Weights of a small transformer language model: width 128, 3.89M parameters.
Each number is 128 + 32 x the weight over the matrix's rms, rounded and kept within 0 to 255. Layers, rows and columns count from 0. Numbers have three digits each.

# down: layer 2 MLP down (transposed), 512x128, rms 0.201, rows 40-92, columns 0-127
# up: layer 2 MLP up, 512x128, rms 0.208, rows 41-92, columns 0-127
down40:133132138115113147098093154150133145137143123086107078092120114110098104133087113114179134154099179117101177167119132124124125064141165078147109116068108127116135089129160141101134197083150145145149141186162115083149123123119160115135108127152120085092164046123101141102078152094119143126101092128117155096185154131162178111108128112165107133123097136185196051112111126119152192088113
up41:160102113082145119179151084133156115139147122100139144136094094190103108188145178100129157169081107147093090107201104087107111111079170136132082116098107099189161136113144095163172197101128109135141140110143194107143195140140122214144144106123103088255101134165083142081147155116140103090083130087124166125103191101122038110140163179137128119136139118127061127176143147097100145095108
down41:106101133124081071145104171120158121157080114166137139140101105147110140112141173125069151178118139101160166162177154125091096155198125156043125137168120139127100117106162172124093090140115106148129157159173148181138101137095093112160181093087106110119112177143188136080166116133151148134111118158105148132100114116133145172142073107139137063099193124059104144119091099137119138122128
up42:167130122138088111109122148076156099093110138151140164124104160165126127102176184131111126090114149115097140093171149168171143101147066073135135134110114142138117121135121195131065158139093142062138107112173081084183128100104141130152180100159092137109148076173112064141129133186139102176186147114204156086036130195096079074183130136151109129084170140168107122087167157098134120063168
down42:161162111124152168159088169150099172194158113115116176189101137092066169122189169145135124146181084137122169138228129140038133132224117203127144131158172062143136125152099183092130130117092122132089104124168146146131078098067152127110130121086157142160088114077103106103118110143119125103130119133088107006148082141109192055118109120107118134125112072093105159139102176148160116109139
up43:111159102112104117118093127107145085162162135118131117117129110167149173110099107189152148111120080184069184144168223120168145168135082106088164096110124150097107139137092164092172181114088083139120129145126132150168096060120132136157104095124077147146162121156074164135061158139087089148152165149118137134151094146136076124097183078055139069121075122128043085136111123169111151156121
down43:146143100157147080104119132156083100071128139129143087124117117100082145119154160152123143152165179114123187189144103106118154103152106170092193129089072129116153135169132128101094111104126110140132103145139135130123127074132198171108108118139164181106139115088154132183139103133166136192101099189127099116056098154110185057096109150110142090135104140136109142131147129117113125118143
up44:204224118204163131128178083135167130052149141086116057135142164093178130082105108159110087125094152155152134159108165175154112122107111032116081088158148136134097075087154115092183093094054087088181183140131170152184161112162117087159148139151148016126162116078151175128059210147081130184136110083206118120151152101092175166111117099031145086147107061133156124150120099113154111167133
down44:097137093241070197113087135110103117096118177156052069103078080169066124092149130085121130110159112143116106094116160091181158109147139133108111101129176085101115103051162115164142181128111169166132149154164087130153082103138119112177113076097179157071158082177163128135191139154192131121149134166109117166115113117125102126065091102112080111061173087079118189158124125212108103163120
up45:165138142118150090128165186138099182084144061120140131129136147126164141164156172065136148184122129169140115102168122087175139164134109084115121073142110082154096142107154126096152148120100150151085126181121076176157090112099108155164111175138146052121124113150113096162094076119129109151101099101152166067084142186156130152139118092152089118139186123083182160172157075182145145140096
down45:108119125122113119131067115122100119145120131142103136093100120113118123155133103097146086156185142105173127102089172097113170178092132133124136125157115174111173179128112078147184167154152120211119070159133182126102128131166091125168165105103098103148156141185112101146116081120120138107095104132162079182077165090076139122136135146106123119120098084112074175143089153105136063083082
up46:146124117181137124173103150159127156144098133118129110136102148169045140075141162177077188136100121129119139118116098155138125078094151156171138144092142179168130151132141121140145131079082097157133131185135128139123198071102090140076169111107151085145136116165110139098098129107141128098117141157109172134107135119131128160105155139084175103104120101086111092171121092154143123188145
down46:156101156120129160179202110119177118199142096099144127120152110080123101129100162110112089173094083115101154119119138141136128169114120112094076122135130115125156125102101140133117057144099088121180129164150162159102115131128142135129188157155120105145168088142148094103133119133102139126131115140166118159131143104110108122138046113162144123109123151124123115133113190143106128095153
up47:141146171077100157125115192125141146163107170130108166059188156051160176128130087164112135156137118176145184114151199057088161114159080155175096099135086171114141144153092149145141072129087101124069139152174109145116058122123150140120046182147100135186161156081132076140127143098098135141184128128028108164175147133127238053074098064129144123150083146103174166139096161088167161127065
down47:136117103124163036147139176079081144142063131124099168098199168070099146130133100090067113124116138139143186074110125162093154199115144146173152142189108067119106169167106167180123127132109195111158072100167100134141150210091186160125133151224138128109166132168148105115178032154125118087075142098105074120141065171135085179088114152138069092122142157166118086138101130093123140082118
up48:121154193085089085148139164103137120173136141118130149132153131176057064146093140204095178170176126181173144169150144205143131115214037098114112086127175143139172124119116113150148146138103122056117107156109127129103110118142151158143099154100158195058141142100153122135093120178189144103128134102198119048090128132133129122093142033125127132119161151147122077063089103103175092069129
down48:152129143195128095086131034124104140101114090126116138089138135185128128126138076148118121096141156103149098091084152169170079082150083076120128110180129070103138127147087048160106148140156161142209103090140159116100131086116154132123110072151157169085130178138144175190178105146166084133153145142082165109107192125143144138161129163105121072112149062085125137099145147118146120108148
up49:151125112176190155143081079118091184224151166151123128127094066173112157185145110109088195134104128140134111181147086079116110055088140136180094113141134152103171121184123143150135145054085125118145075138112112120134142127174132106133160166172066120122074161136151110087193162151156155151126185123140130158137094077173090107142141133084100055148138088080133088145186115143104085114113
down49:112066124123158106105152096148117166174148125173072181186131143124125147110128153137114160189092132129152121113212057165107119130070104150119097161109080113091189115103110118117108118097111111100184085130131117122084119111158161183148073125058093099152080132111183160111135184194188130132117140087207112137104085111104163147129183129096164130163184113119099102091064157145145070074079
up50:147139139109161114165112070150139096117116126117083122129171153166132130122151139148115168142154106161160101152130124137144105133114152133090138168112063188151140148163134087146142117084094120144112115118139119137147132145141126152167093111115148090119111084089117100120181138161153134130114113154157153105110148154113149136122125101123112144105072086146115149143127118090190139116158
down50:104148155141128137132158125157103123093089109159113113106124100126155175132143075155151180104104129146137134106079112084079122139150140205133157153148101131097135140101126081141127129140177147139139136117138134082119148148103103130103135149114095129135156098137103117087115076142139132175125128122132135075152146107159121139151150138156167140156145080151159149093148073101125124136124
up51:132152148065053156145171143104113191101169085131125195107149112099137068127155154084122183127114099144126117143090093143181197100083102120143144133124119134113182081091112136113085087232081050125163096177164119125095158138117124138120090122132100085156189110174123153087107137122099167097105091125136131195064088115134080126111153147188132126093132128100163143197136115134152126108137
down51:152130078079145119095179151123138139119147085084152143104150145044109170092164155170168129173164151136122125069114159175058122091161124125126113147166137156178131168104125161185086157084182063128112101135151092080118153115089093181063134149111112164103100124134124135151124113107162102124130142106082096102182079127141155109123145066089098067126148108128143115131147126125149147166135
up52:160150147145180110167108102067105144147121104128150162109081086172133104075092117062108123116082103179187095132110151192200151121133110084117153088142142089123124091151103159152122081127079096185112165107115125173125119117160077183141130124168092130080087117108083122136134165142150178118133075074145134057184079196099133147131109110106108101178150115089131125129146136171095109181145
down52:154114095159101094194125147099117102129120157095066120102141033155104196099169116084151127142137130185082134091110174166102117093128172130117090110164126151190089145149103144122086079153126122176162098146130119144121154122164204188052069126177103160116119114066124120171121148146195081152059144085173120151096088106104149142186165098104094100160116132127121156084137070144142121099122
up53:094114150097145121180134124100118135091160123137121119068149173134146112175103101112135129137116149133155145144148141151143092155089168124139096168122117075102164084105108116131112153138076161151145139123137127106107146122094141139171193163168175099103157047104153071154153149128138116160161103129115107100085174127106099094118166145141141143132069125165094141132123175136124095151105
down53:080122158138125152113118150131160136180159114149169129139110125160125103133159125162133111182112126126148140088129124158140135133097106099137140132123158212158145095100115086137122116146164084145123185177160108131133171141174147121119170057107160095143133125158132152107141161120095110105077156074088121151096162115136127143138140105212138145146140159127098098083138155136180162076093
up54:159146125140162122148118143159085148142118085134140103146108067150146108161116122203101156147118093083108080102126107100151085103060141181123083090203094183142127163130089146150039149158164124116139146131122119123144180142166113124167161132136111131143143118210109107090030151148087063101196122104080178072103137167214127059170157178122107124114153155173083068146140188093114117164156
down54:190134135171106105103138117122205148162097144131101153158125103129075081141126119077115170117186162119120114097135164134146164181162112115159099161142149095099110081140128117128103211159147087154135074132136123122136080164088136146149042168104191097043177150103131096099134062146130099121146119116121106059147101108052150103138068139108115120164104173144099143120074138151168129149149
up55:145117171138129112137106091118157121186108124129140130089112158116110130129147129189120130136115168075153185168121176117184104096069153137166160133101111161154172116161079177151105126116130112089138142150116122136145188116130152136095135094161144138163161069115099118144124147125110078084150136150087155115101119118136121123152098161120149050111079133124211157139224120161150082149042
down55:136123071100163180150088145097177103094121136179101111144118132196086169095091094049056148097082083089072115094129193104152075166095132103131118169035127113101127145120125137169137161137107104139154095162146182147131101110086150124149150118073158165127086098144102077168102111128210180102083088099095103112174151084140137095093064150125117090135152131103212090101136082163131109118083
up56:205116157127136126157083117159091137110124119113169094091147117116151119156122147134121157115139157105117137132172110131156109139119132133122158156109121100118152111127163103118121135106138129123123121113109113137135057139140151142134152164157135087104121117100120143111147140126128144120138124101123148126141159148137113109104163159132101119132089132163101137113183120124123147141139
down56:163103150141098138134116177147112114123114101132167112158104133076135111121158143138131143104134122118091132120133121125109138148122123120140100132129138147125098128136127134123114143097139123107119132130108157121107160148134099150139100130179112115131119146121110109092150148093158106110109130179158110105113116140127088134157141107090124143098135139118120145135124081139118110135134
up57:176191127086089146147128144116152140166108151117155111096135145125129125124114215158102141158171168189119139134181139118103097143145109052145128111157147121150177169142099120156082082125094112138093169112113134128115128139158101115079086145135140194126080130087123071163088112121141115130165157120148101144160147087126098095088175107103189058071135087133118170125070110110164130148131
down57:104145117156103138171193106112109149143059135116111172124155125140144154149143101100128131110108136106120162140154201114158152119160135203159103107163126166203158104103088141103157136142139134082148086091157136167124187112114188080120076129130115086116150091150126124100151108080132160132134110150125107125103163108108135120138114119063109124160090143148124086070106140067094183156141
up58:117113148146092127130192084110117136126146130108105176190125096186076103150148148092124095088143114150145136175108084119212105135102124125158137142119176143101095120082097197071159088124104138141147167151184080138171128086124122143175154091119099062153091112087055092147173140110089133155101093141169078136157159142172132131131163149083131100149121097156163139116146144112144131140140
down58:144101080200128154064161092111145180130143119144116126152130073137184145126129105121114144126127117126122172163103137105135149160129077169160095177126156136075095126135124092178115178147192148117158143100115158094129162113126110149170176095100107116134076167127132100130132123114127093172151116178151127162123124134120109143189121122125108097053058116145146039148074082112097094063093
up59:106052145150079060087065096122187090210176142122237163154145106195154069100109084128115174174125109092139132140186122096135141213142156116135126147099063098073089071148216151059171191071129046111125113145177136106213122143037154152127116105153144101094155122064142044169095173078158110162116108144142114103128151171072129152106116150132080132092125089118166162144182140115143051127146
down59:119128118199150182108174123133123115118102103137137136108038212122167201181118082142081033148141187147164100157176124191178141147176182126169121128096124092115112126147109159147135125155090086100095174208132107143211138145148151099116129150135152163108101106168146118090186124080098070070098118089152087113160071112016151146115080150155141128152151171143090135096070124128142095101207
up60:078203062138074112141192129177184119046100215169096153163091109146136058132165157074049139112125088064148171100194174069101153120159136125060116156032134188170124171116107165169142102157048162179097175107117130125116105077165166129061170104133024143172157179105166156097141141079166193128104099111189100124043120174144159028228131115067146106085118131172119228086164173093206145054190
down60:198080015161094186146177185122134086047104168137120167094137147095173126131128046255063153151116101105177157197211131151116195073140180106154084160126048202166075000135098095125150093153052144199047124145138120111162051131112142148138124067157105136180108120057157135122117116060150122114080080079209076137158118165157156065090110110145132193134100120065149201150166111142150170037140
up61:135141141123131120143077075137119143131139100129115101087188170152126136075134193127146144111099113146163141205119095178151194109093131136161147053151110079113118081124178134129118099167123094166141083115136145090166130096143092170122139115176151159118167102146093164131165161170104117059097105132118146155106137102107117091082141161116105147098123075132157136156136109110102131151157
down61:121149130154078117089119079099125125085134128143154098083147119097148139157089074157143112146124150152090130146156115202149148100152125146170105119135123133140090147150124113166098122137166120125145168085147163141158123160142113120122135136155088075124139110171108137130159121126143147099121122120068082128147163083134094107112139107164102108163110114129167120129119171117110098138105
up62:127099152090100135143135085116144133106134142142116131135161117124148120124108147078137122133095118127100143081102129132094101168176111128166092139145123165132135151094151137118152140106143132154130112142132091103124141099173167129108123135165124143151141099129146152151125123132098099098134125129140123107114109154136149097122158130133087139084110147142141110128148130122136112128099
down62:152115120135156147118102120155096127127126152113103125117146143116105136121089153100152140144146131104145101099134120129110092087129156130124143107129155104113129104114084095162144140145129148174157112102120119126095121137143193151166151170135099097136146096142093122074136134136109150117155111136146133106118148125115161118076138159133129126127146130148090115118120101105124134101141
up63:134097082145159143135142140150152162176188112151065058142152109205039159101108067086094056135130080131132132164156094122145147133071117147135128126099138110125127128112135177123114107106106094161150155119158119103093161092168149127149160141126079133164151155119145105077133186142156106101127137164132124103173130181164107125111121129117123148104037157096111057167104047188140158121098
down63:160161073126157127162119110081101123130125136127108095144112102189100144146128188120107167146126142152132115100175121104088115126095144146131144141126096124130105122116114164148134097124093145135109144139142132078136161117213130162172189187166089122188087096141127159045123139152135099123074132126080154109136142178121143153149151163115171137131092109122139152120132114203148133166095
up64:113175132120106128112156131114166111128124128174116123098121123155132078115133153146115133133154096081101157141134180136100158128117107132123162137132102133127100128079148136132159124133156152123127134150106086111124120152146176124140084102115148161133120122087149153151096129105134114131155123103124122162131125176152104139134100109116137150119085128151100140151141132143136184143146
down64:129128124155142122099101140134136118122147093124146133146143124131107156119128124122104113137133125080122137133131115151122117105113147185126129133158153119109139121154134144113114137110132137134117141098140094141129141104117126122136135129132132098134164114132134165122111124107136154149109134134119156142104141121140114080118116122131125112129111121108154114123129139109146158127132
up65:131129090098106092167125138144132124064129084183110142089167166092106160135134142180056156109132097118113172124154122096115153061110110151105116143143086129155132126153137129148136129173157123116110104133080120145141085127084125135041131148135126175144138078124151135170146125064097108098099154116136113162088098152131101177128144128141169089132106077143131086132126173132133126161147
down65:179150130087204031120079133108068088123118136114153107107128192152117165110155114102111101133131142102111138122103096108156166161134142124112144163148092120154122146118165168157169143135148143149117100150159101124133172144134134178134117152117101124144195160134147116151110071147193110100130088186147179146127161147128144070142056126117128124116111141189143058114114138100115159144163
up66:119123112104113139116117124147132140100125182083149071130119134105099129151078175127118118141075125098159137070093020155187140127158114111072168133112112122118120128118090103116106104060151135153137122158065151152200105115128138161111128097106138151176146092200150140136116152089124152185075140128123120171158123147148082158077112103144070103109104123126156145128122130132128176116139
down66:082159141156185153121145132185127182112154145188105133121129127171154148131144122194158116067103135074131121118119102148131104144142163123153138136107154174104175133157120101175107097070116150148061138075129148143137098162135104065190107102105122080136141143163129123136153148087152169160174131117149139082100156142125143152134096107162128173126126129170111188137104210093074117157124
up67:133138188096086121072187162124129104109175186131167114196137146109105090132076149120145147080079140141118123119137129123101100124148152144116166197109129152175117107169129112070148141103123124058139179156095095095165095108143160128168092185140090158116196114127080129128122086128123107172145092083157170092145127136100127154143133116150129110141126191088166121114095127081195138116137
down67:090134105163115080098145164186111125130117167072102076144144178182145160145083184098132160103178113124115116136080143175074125155074066134181114092109138079156157140109126107151124119143147144163165140148134094113113111117163081141150144129119129178120091142119157106117145128155176175167174165097071192157123181124051133146126125159125188085101083133053128105138131136184089146175123
up68:125148098100168067172102094131110087181134160138137135169121121091086132163065152135102117092078101142111150115191198069153144165082133129109095108116108105164158105174133197100087159150131057158163172141116166199130139116184115143064110110103143153188145096141071123178177183174100133165099119118058175142118088107112121115049152193100143069139062120111118112149135104146132137142115
down68:159193102136087140132147125124118033158135148120161134118095138119040168177143152080129213158072177155156162139127124135143103092089182175139181150109142092114115102158133049110111090115165135155121098110130183078150089132015198138132124140164074099143139146128118147068123159181123089172158105093138204134105070182157138109066171160088167154066068075085089170147105058208144123104125
up69:161152144151135157091108151143110131039132071141071131073151122109133110128138099077131173173145191151105169135097089095063141104151101108157128146130116117113122122078114103115149099146113096097236101168111174113129137166135141141156119126121136105109142097146083160084123115144112124111120139122157101163155113118134101198112079177088122145151155110143152117129099157134121104170156
down69:092162113110134149102123115131145101142133151152118137126160137132060127133139058131128161134110088130131067114136173137170118166135144178119122116116148115127155111134150150111047165125098135133051163146117074117156128063142101141158152130112183145150169079106189149095130147138164151132123143141131076193104129126107111092150072143100108131155116113140129143121148073160101137094141
up70:092134198119107170134166152070134162124131124120111156155132103155163094164112128179139182166128130098114127154096144124099038135088096146133128157161117167090182128116142114119098099149133086069091124159030125117174120123186150151132117147146102164163108114105118137109148151136091138121107121080162133096183129141093145129138153119107167113146125106189163148085122173115114090094160
down70:192116141135126181116113175157102146114107115122127051148074156118104167213135122050140136135137138146193063115110095162111163106153149172101153168138146110105158170097153119192120102140086143164110173130133148141152125129134115134161144098167139145158156139140175137165107128139126127118162131135103087122122116130138175167135131088078144198123093119089111160097169170095163078169190
up71:117138075110173050159092126124141154148098095110151128132137105173094152175186169180132106093103122083110129151134144071125135143086197122157138116146117095180178126130137183156157107135141165178143136143142151191135170120121113119082125122150156111172121184090125177179062214132104055106120091047129157111105062100156101167074146165092187035121108131141105102137183144110110146163118
down71:098110112100125097111073074128125166108131094100143150107129124160088181122079113091123152142080202128169094130119102090108137114042164122105096091133109083169114170136169140175125153148153142197152084123160141118133109108144144110132119147130132125159206179090112150099097184080150103141090140147124112077140092132172145125126127178132107132074148130122049066110128023142089177139172
up72:195148101183174116098148114075115231136110065125081140056170173100107126166172125137165145150176124156149127088055112058113203152128064078158168132194123153122182109094128099105209098076118221170132150121119130113113108102167089062173129144186166107069165067143172166140086155102074088029163122097133171132136095111151114188179097078150134039096110108165083180206098170076134130132111
down72:150160149072147097154103138092157104033162093097215160081115156158136169107212164093033182193135198122137139101125116117204151127091059131147133102132150137111111099101135134099215125081148129115154115108114137158150131132130116151108082112099111141106198117164148054109208125116084147115160093167105178094117101106142230112127194104168002100166160156186036121186102051106123176139132
up73:093112119104098146106120162118124125148205166109102110184136141127096082112201157106129150178133154119155122142136139074118081147150129142144083139087062122062096100136129138152144156119091152120123150141123125099169128087132100138118161123104100133127158094093125150102209150124153152119138145148197106129124138139141171123139144118126107148080104098102104128113150127111116133128105
down73:100086139076097110078163196115175083139099084081127104114102142142160113142047119123134135130121164156102141154116124181121136120136147110074138136127136155154114150144100106111165116112085149122125183142105123111144156134174162087093156154105158113127119100148111119151155119089102100130110141109093107142079155107139081133174147117122089079105112144107097150112128092133146089137082
up74:139175068162141143213113137103117172122135098129081105104173103139070134100078164135099203168113077165123136088118145088150142094129110122170126188120134153128162114134144120163138089133167128169178126144073177158092119103168192094126115081170074086114118066089123175099190191134113160081091104089123163126142106101144110130179109162140097093098142135186102067140143168079182162101083
down74:096195025131173134176099132146124143179111147092123105086138128126117125144100151087167165160062100117114129172127147073118147118127111126194098171105188131088134134115088106123152158086122145140147103128141147111125078075202131166187193046154114119154091070108154111150150088104126119083109136122093139125226131145158111095157133103147119153115097161088097116170160150128175126147155
up75:126132166151104129137088137122105076203134111130145177091118116186204111136196158154044162191141124141123073136152139054140119177137079109194107098175081145085163136119114066196105125145099084096094142198132151095199138099140107119106103109151069080140144128163124130091155144146138105133159132124171084095081111099130121138114160077076123175142145188114125104144138120087117095140148
down75:105128115133159099080194078113128164131117102164088127102148075122109099103098091142159142073102135074095162124129164143105103101105159136079134161082133129147091138187127147169126125127140132130161127149114096113091151139106109186128170148104113164116137105123104084160160178161156153122105119154156062142110176114172058159127081106169126086054150062183112124130124140071117099168117
up76:158148074112169173134179187124149096107176091127151129081116151099139143145130229116102129154083198171133112093108114085164190073176110091166120089124077104145111131144125117106145122124109137065092112137170088086118097116063118121109091151124157130137147084153075105098066132157108173159147112112099112168139160169157102184137202164135178147101100137111133113142149079139141178144157
down76:116129132167099163169088135124114114136135153171139123132165153132142169131123167091190149101145143069184123112152164158165113123162139084107126058143154087120083141150109088119091165126153147134094119125158088086086110148103069106133103151082171093087077169140116105081139016110189147171198174127076137174067177133075174142058085161014158145100199161111122208148108172122130058128078
up77:061138158105113092109103107108164094079138106142143091121069136101143051156129194130144138098123164118152121126098151148125101141095155102134129161101079157155164118121162207110151179146079076100112165174111177116124077106186115105180157174151158093145117065127132153152123163152121112175175105097105115071110091176139113111146146173114185145083118141159117128107126119129121150084125
down77:165087158126129115102087119119138166111135136090135198173176181180136138114201101090103134169195115119111129143154115108125152102095149126101144132064167096057111062160224169119150198074156168160150095119159139099148152095134102116130098148179139061137171105168104110112098152193123058090132134123123115101083105141080171131113080134112139190099162110114127164118103130164128111144117
up78:151130135137096158126116180079130124194159090097098112147089129156150162089117201141114113185088101120135132133125095143111116110058090175165152144204135108123189068116085075148147095151093140140132152186138108111094076083201139123130080130146129102161103149131143127116079062130133076140139121113129092167137151152161109118091093127128158147138124133146182097129082147102148138146104
down78:107192173136162068103054088165129076154102123099158081176203174126088124160088149127139105067098147120157132178124113076127053084105108084127125158161117130138172148089138178135092142162119139096050105105082098110058106118137072147121165138162127119165112142122121159075104174124162159093081144110097090108128113155144104095110103118155095092097130131131113126180128115160151122138105
up79:093080172204125114092074120127165099110180142143126187190095162138129166123134080121127195147078097131165136063077161182137103088172103184081121132053135114134103107155099109170092166077133197113082101158098216140125151151065168172091183123144099104169068145103135097135126127108170184149092159179120123089163117146175136182111087129148152157115093080109183144068128086131102121181081
down79:117152055061150117149127122112184208161105122130192145094114102160150154183146133122074132178104157102073160150088110061099108155135169152148149116121153152150081126159123181126208147133113219094176147138176181144135093121109173087140155116110069138107197099132150191120096151086149137105122137162204124164154140078125141175181184137107121111138146161141144116118092162089107155150117
up80:130098162143133195115086172122151130122131138126069155164138167072129205114138161084090104161087154095113165127073091147076196114099107103123099150182152122132112123096127081135169083157131176151142089199149161073103092143085138207119117171147089062127168098110119138098100055157088149044111173122135117143128146162139072147163148177134154153123098128175178104143072209122135163113109
down80:166118169168125145140134092221165198149126119152079089121131123076184115141105145099070130103107160112059069135154214024105080136163024135170081150127173126129104091132162113187110105133144131197093064093130086128115110154114092171090146088129081145075145148065110149112147140138075119151131122097135116095146149171120108101092104138195102112183147083089120122130076129151163105163157
up81:168153125098113079124125092140125143070086170103131153120101153089099137149159094103145102132098099158180097140184128150134114101107119085134134160099088130107128119195085107142172126113160112121145158102087072131175145085122089102140106136135159155151188144170066188128188156135104083115125134062112106122137072091130151098076152133139137140173030148074133091134149124126178120145197
down81:090118164176128081116115174096103073110091121080187130115114107132153133104124151149117123165129109111101095084136150128106110153135086161131096136166064115080150094132123179173108149150144192108123111123089193098151137180202148139121168061074152172137161176122087135090133161153092096105126099072129179180140070154159071086107130116133138109154139140192131072134129143093095162115121
up82:184156173154092152095124146098142090158097070164139059131113147169105180114144132155105137210074156092154178109075075054146117108142172089102116126122097164102142083144045063108105109114118150085133155132122081098211111113133125115130106106150178135151162137112086157121115153068149166098140137155091120153181087142146109144105125145074146161148127092142174148141121081130137108173140
down82:163154162101116121118140110096102108115114137161112077093135149117142134153125098159131150106153099153125126145097196154086100143137209111134123176128135179102087115126099125118134120093106149150150077112136168120161101119120163177163121087163152141121111110074070158148132142104173143093157166126132135093098108110167106101174106114163122139116137110129166133091196107132152153132111
up83:153128147148217201079115196159148131161132132120133124169141115209154131133115144119074175149119078099170116189161062085188116132146121063118106132201124158079079182120100124087107127110084110194139112084115092169157153070146166139167127115177110093067125112197087141099151047167128109128140123192168180169123121129164122123134111183174049124111114094191168098154163147097108113131138
down83:103152150137117090159102168157125124132112122151108182115111092156125127142145178050101140183080064124100067115138136136094088134196097127144167107129185161107157115150132079117114141150096103119152106104151191153168037146091158109095129103145154103128117152129138090069144075166160149142133155137078132107091137114123104148155063198156101098111143145126094089110089112055106149052160
up84:133123041138126116112106085078111121131139111138128194158114113181113107128167151102135123102149100155110151133160186123150123104134126142173141163155133131098124122126172099154080127081102138176124155153150118135140137128084118094115129158135117168122081117097106086144144143127117137119150136130109147092134108112168137180056110140145162096103072137107154160053161079113109136151045
down84:126112138139083143088142145108143173112047087139120133078140109098133102157166114105124116182110144131109102097141170112165099160098128128201165123110194130166058134141114150127118089145174108106108142171117112127054153107126121106180136095130132113066115125129124152096121102116172144153103124139136138093163098123112084188124152137160060099163067091195101091135112116114139122084086
up85:137116119183154161142106168103146119120145156109064124104050121146159170124094133126168184110128134140157125159132103086186117139142150113147111104154118165142099128143114141117135125104083126162116151112179122160184131171116123125086068105190119122196132119141168127116152078166138139168141150120148040105169106113119145119108074100097114111128110107129119160136101148091123100133149
down85:144135129136126134097119113129084072164209142181162099176147141169145172144141121148136130104149141147172079179179133122109129097103122177093074141140194124111185092110176091172090090160139117157140106072071126137156110096085145128146169103155131148105160108124134141115079140152125147158118144104114124175134130109175120127181198131161126121081154115102126153090099121116113111082091
up86:071119139168115135130132206110147134093141105143116167102205176109156120172169148155087059130110177132118184148123092062148141121190117131088048107175134117130167155052142166080126044169183086081052121074088145109142144110131112190110106205132101136133141143142154103121064121082081156133125100176151181138096141179104068077109137155098110172144165083255091108148136129071118114076194
down86:095137197142051146154105157124124030104074162078099105173157132070149091122104099101057107151149065120120105102070192120136138161072175109167133173137175135099122141119137106157079170127110127065122171239137095097113157151144173108159120111153149120077164125197189054146143148056125170119086116121140160145162127134135144149108102127134148166182099120148106091123154099100143078082122
up87:140091107190135146160118139148119157099147109090152051086106121144087149071182134119115179170127085093128150151202137085145124143118093128158152135125107173105176111136125146096089138115116085127063124167115105185128134103154149163163119154119110109169154076162077123121166159128118143101112121135120088144122113146109161137108121147070136082178077153180108098126170137115159120117108
down87:146113157073146133118196201086143108098099137078147134119116121072193135194120120181155071094105147152056044106060138140106103084125111115154138175146116109146120178141156101147182144106157084161101108192084089059193137126103186145079128110116094154150172100108081111082177149099042086091090165118060128110156115127139110117163146184166147132098145100074129133134132182179152106122156
up88:138152109124126119095121073153105129095097128162167059143114136144202055075142109139139138085141146077113105090130138110114095059130102128153077150058079182113119100138145153107100162115098185107163149122103150122157129176150155172161151129128108106180173122122111153159174127123115131161102083140155137112129124131164099164170169099132121089147103164172123130065127071071143129121125
down88:103099210098133094151189117143138168122157149106105136113109148102182150108106140134118117158146055091147153095194109064160127201089125113078135133158124098105136148097128147157157131131112111142101155124104179132096153158138091113125118095133109116138116155142143098148105186121094130113125092125176103171106096149122103114099090113124151132131123105144146123100073119101144048091101
up89:075169102151153179113051080177121181144182148124116146115146125145121128096076153113133168127104105162159100126143088080084139188065113127120148123104115145087111118085135148079106123149119148154119128135126121131151158173161175143095107109162115077089134092157115131136110127090108122149060157143122156140110150147193132183098147175151123157087093116134139134139130152145102092089086
down89:111147116085147124125132139191110120113135106164169132111180185091164175166177125099108102094104121113161130121156106158114122109132088140080111087121159143126138171168126125132087135130156163116078119095106159154100152139145101126131165107156165091116096173149158109101141181053112145140117144125112140133122109128083148107155217123120168156131063131134094081124096176184146125226143
up90:147137143107075087121074166107130178130045145112119080150106153137126178089139146096172143147139122089094146165165071087113184155123111044147145121187124091133135094060080124152142117172160109139151083143164181135089114110105112091178140137161081147103193055143163146073120113232113070191142130163115133174121128146150088184072174110132109067116131145092132179126135106189129152124113
down90:135134201190106092094151129135139120106111092096121185136129172143059138022120088123095185094139067109116149133117170091128130157097064112134101124123164191217160123154078074150178097136157113183087120071114119116076136100113128126113122107143113145145193050101072202075102108207107157102135111090105132086103098067122139119092129062104151140186105161121101149130127171144127132086096
up91:064079108154144056115121133116117132117120104148199162143127114130084188058147153135159081134137130127112150143122159149153133136139086127099116154046124153124082087174168143120147107108108201177150052114154082075231150057146115149127157095166134118164169167126151086157113048107152116103131131057177195163065091117121143150102167172094134115141139108111093168152144177078104139089086
down91:072099124227113114138163107138198116152196133170157131110105158155106178167161108102159135122112142116130115155133157150136145097165080110132142145111119169140095123115104121144119074183149108196144107135125123135150100147135175135082167176074128089127150115116116123132106090179133175139023151139116116184130136076113102122169136134169104143113118090124116164141168195112145120131130
up92:166149124142115145168141134150124112112116156154094132155169097133114123145168148098103164124176180138140095104100135114149103117102099128066119105116095152143111131109107103170090153162103108135087142168100176140105124083141077126146141111143086107162093109181113194062149157093170187115147101093123160126129092108140144155101152129154114198129115133099154058149139101092119128117076
down92:124121161120127167105122090129199100147111115154116105090114119126139152139112114106123161116103125142102191128159158103096168080127184046191123105111108176130135104112127126116117156164134108127128127153150137132052120190125093192134153129196120101112074100132170128144166132120087139095071097151147070103132137108116113069130135130157113123121137141123134121164078146121107117152113